config = dict(
    vocab_size=2048,
    activation='gelu',
    norm_place='pre',
    norm_eps=1e-05,
    rope_fraction=0.25,
    parallel_block=False,
    init_std_qkv=0.0423,
    schedule='wsd',
    seq_len=512,
    dataset='wikipedia_en',
)
Each number is 500 + 25 x the weight over its row's rms, rounded and kept within 0 to 999. Layers, rows and columns count from 0. Numbers have three digits each. The size before them is the row's rms in percent of the matrix's.

# q: layer 4 attention query, 128x128, rms 0.113, rows 58-63, columns 0-127
# k: layer 4 attention key, 128x128, rms 0.115, rows 58-63, columns 0-127
# v: layer 4 attention value, 128x128, rms 0.127, rows 32-50, columns 0-127
# o: layer 4 attention output (transposed), 128x128, rms 0.0814, rows 32-49, columns 0-127
q58 097:475489509497446525472534451513524508525494529539526523509525514534509450498467471509524552516509500478478507487470485505489455494494512495504489490492514492563484430487490497494496491493506493545504488487452483500491467508488510488500522504521567504472487540522523470513534505482490510536532483494517539477479502519461519476521577527513497482531516527529503501514471497529507487521460
k58 106:537457508513479550475490457486488543488558503543549499545460508529480461483532496464500510486524493486479516489537497489497485442531494461470537505493494512496556493517510486505504491540465483479526478526507471475444493478503541531486506517547491517480510470510488501499442477473490517528507507478514514472516515515490490501465486507517523502491487485521535509507503487509534457506541
q59 112:498582498468517496533504539477478488475474535515494476513483482502498491474540513552474485502493507507468456475509502506475454557517542510538501469492515508515562471467506459516488508489489489475503459483508509477511511508490498533487519489491501513474490490514445508478467485499515510488519527480512459504488516499472467520476533566506491498531507474542538501528480491481538546503520
k59 103:478510528477496517509549548531499480468495527539511488495504455486534531507507511544476488478473520440489515506515499521438523530496577531468507496489500486505483530501514511468493492482482501517511464464492516498538449472505492493512531473509510478488548540464485497457495454517491534507504494469481525515508509494467504507506496501483498495509538467521497506529471476460478534475548
q60 110:498544503519537491523468546504482492525470480495483496515472548449525512514494506520462465507471495500521496464479526521499482512496489519509493508487525492488470463500490475492534482491491523493494552479510521529464459505518441514469498521491504533468483503537484507484472496542524506555488505516456457538510500519567538479516496488481540470475497484508498488462493506542448531499526
k60 116:482510488539514481500521535442510485542502471498527510476499498501494525493485522496458488475498512503480502510464478534478513543514538548542470462460524515508500511476513505496485496500495510503524559473489510486486449583476487518477521532485492497492461517525513509489525513500528485477496455499510516556530549494510492447530486494510478499473521462487513518440536514500504510498526
q61 096:474490453490453520454534455514507491518544526531510471480485524494488507496536485504467510519510485512511565488515514510546482516497556492497499492524482557473450487504501456519499487502477520521537494484497477526529472465481500501562469550493477463480471507534485502507482504531514517506490477513504469500508489497509474551525518507493479524494492520508514489488514461445534458491509
k61 092:503484492501490523474526486493464463498497503469484494511475519479497524485478513523522538498500491510490591465497512455487514442528495528497483491467552535515507489480452466484511519466491542532493493524501473547485512457544517502513528513508497477502503498471478516430517543540511502544488499505486530504496512548510523477487498481548468469478509515524467499519515526527504491485502
q62 105:501509483497500552482496526499524509502492534457499530501515490504497549445520500470513504474523459541468525531456488474488501507474483517483495497501440483465502467476488507451538545504474506470521543496521537548508523506527481502535494511474527478510524506486495508534475506497484477477493507511499518491466540489485495469511482535438483485542498476536538515515536479528520550507477
k62 110:484521441499528533497490519522479482549518505497510499523496483476481525503497553502524498521507507524490480446506489490472529516500477510510509516462501504480501500484492494511515489525500486502524514454452492560475504497545487453543515513470442495477495533461508477473514501482508504522538502530474484536463536508497506516494526487504499552566533479486552550505505514469473502484463
q63 099:502479518516500499439524484447509513546507502523523488474478487552566498488486447471496466501488481503505493534470473498545518524539506482522478449499488502488537505510499517513508523532517488520489532469497547475490458511501530519461505527542477499519507458477527518517481459508515512509540461495483528486514461525499500502494499486480464506464473497507507442520517482459532475492509
k63 099:500497485467472492469507486496457540496517506517494471468520472517516461509503510536477493477508479481492530508532499510513533537542455516530465494518489551482473467529463523486501482511501541478479467492502491465461528457518508455499475527493490521534486547521522498492508490532486477499533511545532499490524494504481504535560488520477527488468488515471486490556494465537510441492490
v32 088:503515532522476456538476472489493541522510485484491469547498504527548528481483503474474485495510512490493511519515496463559504491541495490492530504516485535537565494547495523470514496536572533533502479510505482488494473500456445534495496517487513529505502462561472537528492465528506494487477510503503518457498501484517509519492509491499482453504446501507494483488474498504491475475494
o32 089:465474485528565486492477520491532539496485500471466514473482486486537491486528513511488498496477455497504482499515535520528510517481522470500483495495505486482459481517470545494452508501504503438504496475503451519492511483543493545519501509480492480511524533521479444488501521519485506463529562491519498499463468498473486515522548503454487484495522465554539498497514530462523518512530
v33 087:466482558503531542491514546483486499475495471504464515515499516497494511451505463510493527490487511495499523462495527491500496485506553525508478415537528528525485489510499577502519529485504472579502447526519472501521495480478489550517499499469518506493485487487473538494512481512468493493491513475510496470521489542513489513509503487513458517503512500479478487480492482475514543535493
o33 085:515465522526473495487498503480541516512497504500525470502488542507521528487569483469482461520563501495494468510462475528498480492476495484507482484532518483481533465519481512491488515533454520492502513525499478478497442480521502525478454556547499488508494529483532507460494528483469482482493524515497510479487464473495506539500467507476469524506522499561508479500517506537436487471506
v34 079:507538509496452522508527500534538468487516496491478515464540530519542535497486500532487500534512506508511477520499530478505479528518497530434511494502450507525484478493510552446476480483480538464501512489508515515476522511509522511527510534522483506553476465498509510472468508524543560464484536508470434531502455491463478499483503490511516522501503499488483506521490489491471527478473
o34 084:499455507503482529514467445525487508456471571469488506497508505483477473502532501491498495480477506450464496493495490459500530488481496507511491492536513495490476502486540532504516479478493501487544509553508485496478488512527490411512477480553569501504510498489508488500495481501493512553507524494493522470460457507472519497464568525492490491477503504484546477502495485485496482500487
v35 086:413526499513452504538526501498496524522452509527496446487470519482512486522517464525505511505476516512459476476512516487543508453492537486494507487514523537534494517491509504487473545494502475515543501477492503521495540544494503520546460502528524478496457490547526510522531482502524484472503530508517467525521507498480458524520529502493522463500504482499506464502512513489509532523442
o35 097:475487514536488489511508438517499516495488513496500490528513527523514496558477484494486481506510525431496473519511487483534471558480473508517490503493470504475449483474469496532497466518499495513537475498519487553523491500499543511519493524490504509496513557549490494538515502519478520486558443481507531475454482506493554528478521521548487522518518517524486481480459499481506505489516
v36 079:499525478497484478496505490476506491450492524459504494513487481492450526508516527476463504491521518512478479549481514477522497515507521499506523485537481499448504503556491522492508497500559506476494475448480551477492519515490503539489527451507491505500520535508525483521512519510475465465488527473445486566471458503512541455490505505477519497494504499494503513579511529518514519540508
o36 082:492458490459522507543485562478488504488504546520468506461493517473534518477489463518469517455513473525515501508528526502511533526515489464480511505465516497515473521488489438528491498494468498537513479505497539534482488479453481498470454491495501511499496510512509508555455457477498503523491514563488518491498514502536526532509527473479530510528505515526494456465506525459507487465502
v37 090:493508527523481496559488470486478510520469509493482433517468488496524496540497500464511495512479537508470493503480506516470480534509515525525528474457505499494529455461438490514548482469523428495527461521489528500507512505538504539544477479523502500493504517501476447469529504512507470510497501535470481526484501511555555500531504526523495461519488527518491499510481497500518504496506
o37 097:479419515524532478507488507483542529516481500468485502492501524489545458478479529512496552543484492492527479514520480495522525495494502510489543496475490492488501545497530538489494494522492489575479519499502506556472515501479517537521465515475551489525530493498484466501526505544533538504530491523539499513502516531465482499502507440514525522510526503474471484494509527478475492469491
v38 086:424472494488493504481506480498531457518489493480495513469516484504487518497491514501481567538524541507477525475495522555484500462503481496538506473502516508528490534484499479482514494460502537505541519482559508485490538508507495526553546476499503518482500506469524474463477521538489519511510514479477511471505513490545459531509475535525488517515553493528505504524497459454471512516496
o38 086:536481484515467503518509481509474505478515514492484478505497452481465510508512512528494519500536505461534450548512516516529520467492534536513491492487475480513511500517461523511535493551499491477543538496509505533493531515482508505502485494487493483541434460527541488509475483463534456485487498498495469481514498548535473516508497537469493523489525542474513503498441525550478458501470
v39 081:535543515467463504479465485507526510489510483468486527513474479520517453491478507501437501547491506549466476529512478499544469502466468460505493545512464529520476501516499490495510500487471447506489480574520517500485471514514503500481488513436474506497519515505492561509474517521492492515535474494467507488508468491508503497495478488489543509474483493470521512529484468485539494507547
o39 088:466509539461533486510522537498509492533472507515500520495521519496542506486487536500530479483498494513528505518476492507475482468517525508497547492496514506473470477479486486487527529538494442480505519475502503496516520519517478447523456475535505518500562515503529455493513451474512461501499490492458468519534533444544498511500459543493537482481496513475507453481509453506473524496476
v40 090:472497507470469488500489474500481511538453532509464533477475490440487519522451510517498480438489472489508534534526528503458532472506524488444487516501470505461505498491463485451518506477474475497494530458547514489533488462561511497510498531519488545484511548484500513539501481541507478511513505524512486499512490528481512463511504489545513504525489490488473482493504495502478471519534
o40 094:493456488508510463494527451495492473538445452467503494541535493517456510492525496451524505521534504504546533484472490501518480492489469468495514546474533463496514505512518491501457506456478431491515521470508482537496503541464482485544505466491516476503478465521512508506506522503487565474473523506506506485478514494510473511475531485471496528529483547498508520507536493492504510504514
v41 092:485483460474511550504492472524518499489498486515487501531468486483532558527487511481480446454499550499470508517467506535468493505553483500525478493467502522523510514508511492495453525516531526480501497511456484474516505537536541452505502540515496514500499515443481509494502536519508517499483520503490468555498495456462492511520546473495491469534553498499506509513511517463543496522485
o41 094:496477521461503482516555473480517536512502488461490492482502478489464484524511506554535533507500481524502537497508484474528523489491514479481537486493509489526470528488539565521447473512499520527514496522499489495503521468513561513532500474514519491526509523533514506544544490472498471460509532553538501507519507531510547494469500495514479517521546511466511489452506509546492528525503
v42 099:452467497462511509476522510486463488493451525505471482489462488499487498528521483450500482517485511481485500503509487502503499490464517464481561476495483508489535477478478456505513493499536556478520513476472531524446511558500536500492488460488480471507508468546527463526527475500523491554500482486493479505514494468523502522503517538504481482479470564464506517465498510512546487501506
o42 097:479518489489510547498514511486512485526483470464532445488463512464506503492488492510457491487448523463523500493531511546514502537498508494506500495520508481517511554482520522489482503479526504479520444454506505537512517512473495488530515500434491481467514573538493524473479534511502500516541490499490495478497470524529550474496480450524549485466502480469498499498492480463505464508510
v43 093:466503479510492520510522473468502475466542550498527509501535498505518472455531565466513480475500515517498487488502489502485505485489503466516478479503487526533515475464544540478540473529481514522494499492453498492453501518522523503515519516504468529505507469443479499485539528467471490504490475523554525516470528528535523475530525537471482533477481473516465511491472511498491535501454
o43 094:519483538490498520527522552484514508436511465506451507503502498477453493488464484545475517483496525506497523523484497534466472458472470530459505519544475490559502500492488521536486494468504508509482520494509485448535462483501460496474489517454478474522481518466501461497523515499494513498507462517488505461511479461465476538544520477505546485483524507496496535505522515518498486467486
v44 085:482526520505483499485519540477484458501508480533502504485485464521570452512439496521517484510490495505484499496487469525508524543510520501526465508472525433492506504509479554524528517520493476511501449466469473502488513509529460457462518526470550467491532508523560457488533509491504481540492516509508491454498510489508513468508520512513475512498486515458474477505499509496486505535490
o44 087:510470489508466474556475482512499539524542492514503487485466521501470478481488534455495492538480514505482504467496486495525483497515494538513518457481498468520520458468533520499508472530523494529472525482538514469487534500504510523509505498486487501480486523500431515508569483476493507473532539520520532493512470465490466520444473500467516520516466493498539514512480533451504458508530
v45 090:536511433497494523488430483539494475560529524538473526509511481508470525489485492537502481513482501538512456497502571500556492521493507509501487463508526527516503526501498484503515488514446480492547488503475458474478530469481517521485540495487484504486509523531472491455511479542478500472504493522484492496516466501488486532484488494546513530500514504497517525489492513466473454475497
o45 098:484527544521494518504505474520537483496509526515523568531493499453503468523475498556488538416535506437520512487492512538489541481467498494470504510481520494488482470479519496451528503482470496497452513477502506472504534546521523492515486505520471515534515483511531491489522483456502500490464510489510486492487520517487503510523526501500449489468452508497497466475520504473519508463500
v46 082:508529521506476508492481432525473498495495478514495523526505520525488500499503468462488479472490509468507519471501486511530512514501541451468517483512508452536516509524472504477527458574504499466498503513507474473489552526470507492524508480453494540469481483513497479510524527523487477485525544462533515528523436494479534520502515491503487519510460491489513510429475525496527497500528
o46 091:491464505477513465507539479476495496521550505496469487491511521434520468549534533508486490529493503506520493512470505521507522507463514461496499511552493469528522500474515439535494516485502530502511500481530488468522516506504525461513519511510497482521523488530492506478479501498528482496471459516517488482512450504519506544512517499501504488461489426539476522491543480481530440544533
v47 095:493501500477505482574523478476536504501500473461516481494495503481488514488512546504502498509498549491533529511516510568494452486486479508531490478472488485475486499505482472518519512462522455493495558451564529506512501501517529514507513495521542469502506502529548492535449502458505495490502537495531496498463545511518481503480521489496482468516472496481506492438541484505489509528477
o47 104:475469498455459497502509483483497506537485529525475509510466506532469530488495490484474469509493492491531514495492517499532499499494496513526488476517470509510549519556456462510485521509558495499522519542498493522512481513447523534505476456522525502497452489478441526457502503522550497512509524483509461489496509551500478487556505507548536511502519522491506505547446507506511530493486
v48 089:492527476481542501487483430520541517476494473518501551527502532471496481464496508487514551468509463504516546506485493481546514495517481516508498486503495545506517458522498524544480521528483525497496547498510510523470509511485492501447548494507484492513499482517511511498524491507507516478552517488543524449514498554510486503470501516497526578518499474526508485461516523503536471493511
o48 089:532485477495496481470477556499492452490514474499474483495537460463445493498502489543500460451512536470515444438479508530486472493490488498489491504535521479537512489441448472487552491464484474442510459473488503503503487486522501513522502480521464510508508507480517467518511491504514446477491484497494483509477489493491458509476506462487469508469484484489510500497496510537527495483517
v49 089:503528488534503484505478520500515509476501509464488562536502492532505476487481482472476500464493463541491476521516498493515479512506463512498535496491487445475458444498495488499535447547520491508503460488500507502512478529506487490489526537488524514504499486547463510472526485497458464519470475474469558522533492452487510491499496528493492522434452462516510519497478454482512511491498
o49 091:484544489495549483474518545504477507497539529509504485495491511499522492491502499477525516500507516482474437556493492499506454458497510429448540511512493492521493518510492495482523470474502478481472529499521516500502475502523514497460490480498459513532551471523477494487507494483486559529507516546488447539495531491528503529481515480463528480509487465458544514510528513493473503523479
v50 084:453468519492442471530550523492500491512518522500542507511486467487519537495532477495561488526519545560504513533452477502478494501528525454513480455485504537510491504494468536528458489481512522483448471487541496473500497471485569492517529509512494505515490488491520491475535495512523525444510519501477485525467510495470486512518500494534481539507477506470502509499501517506501476500492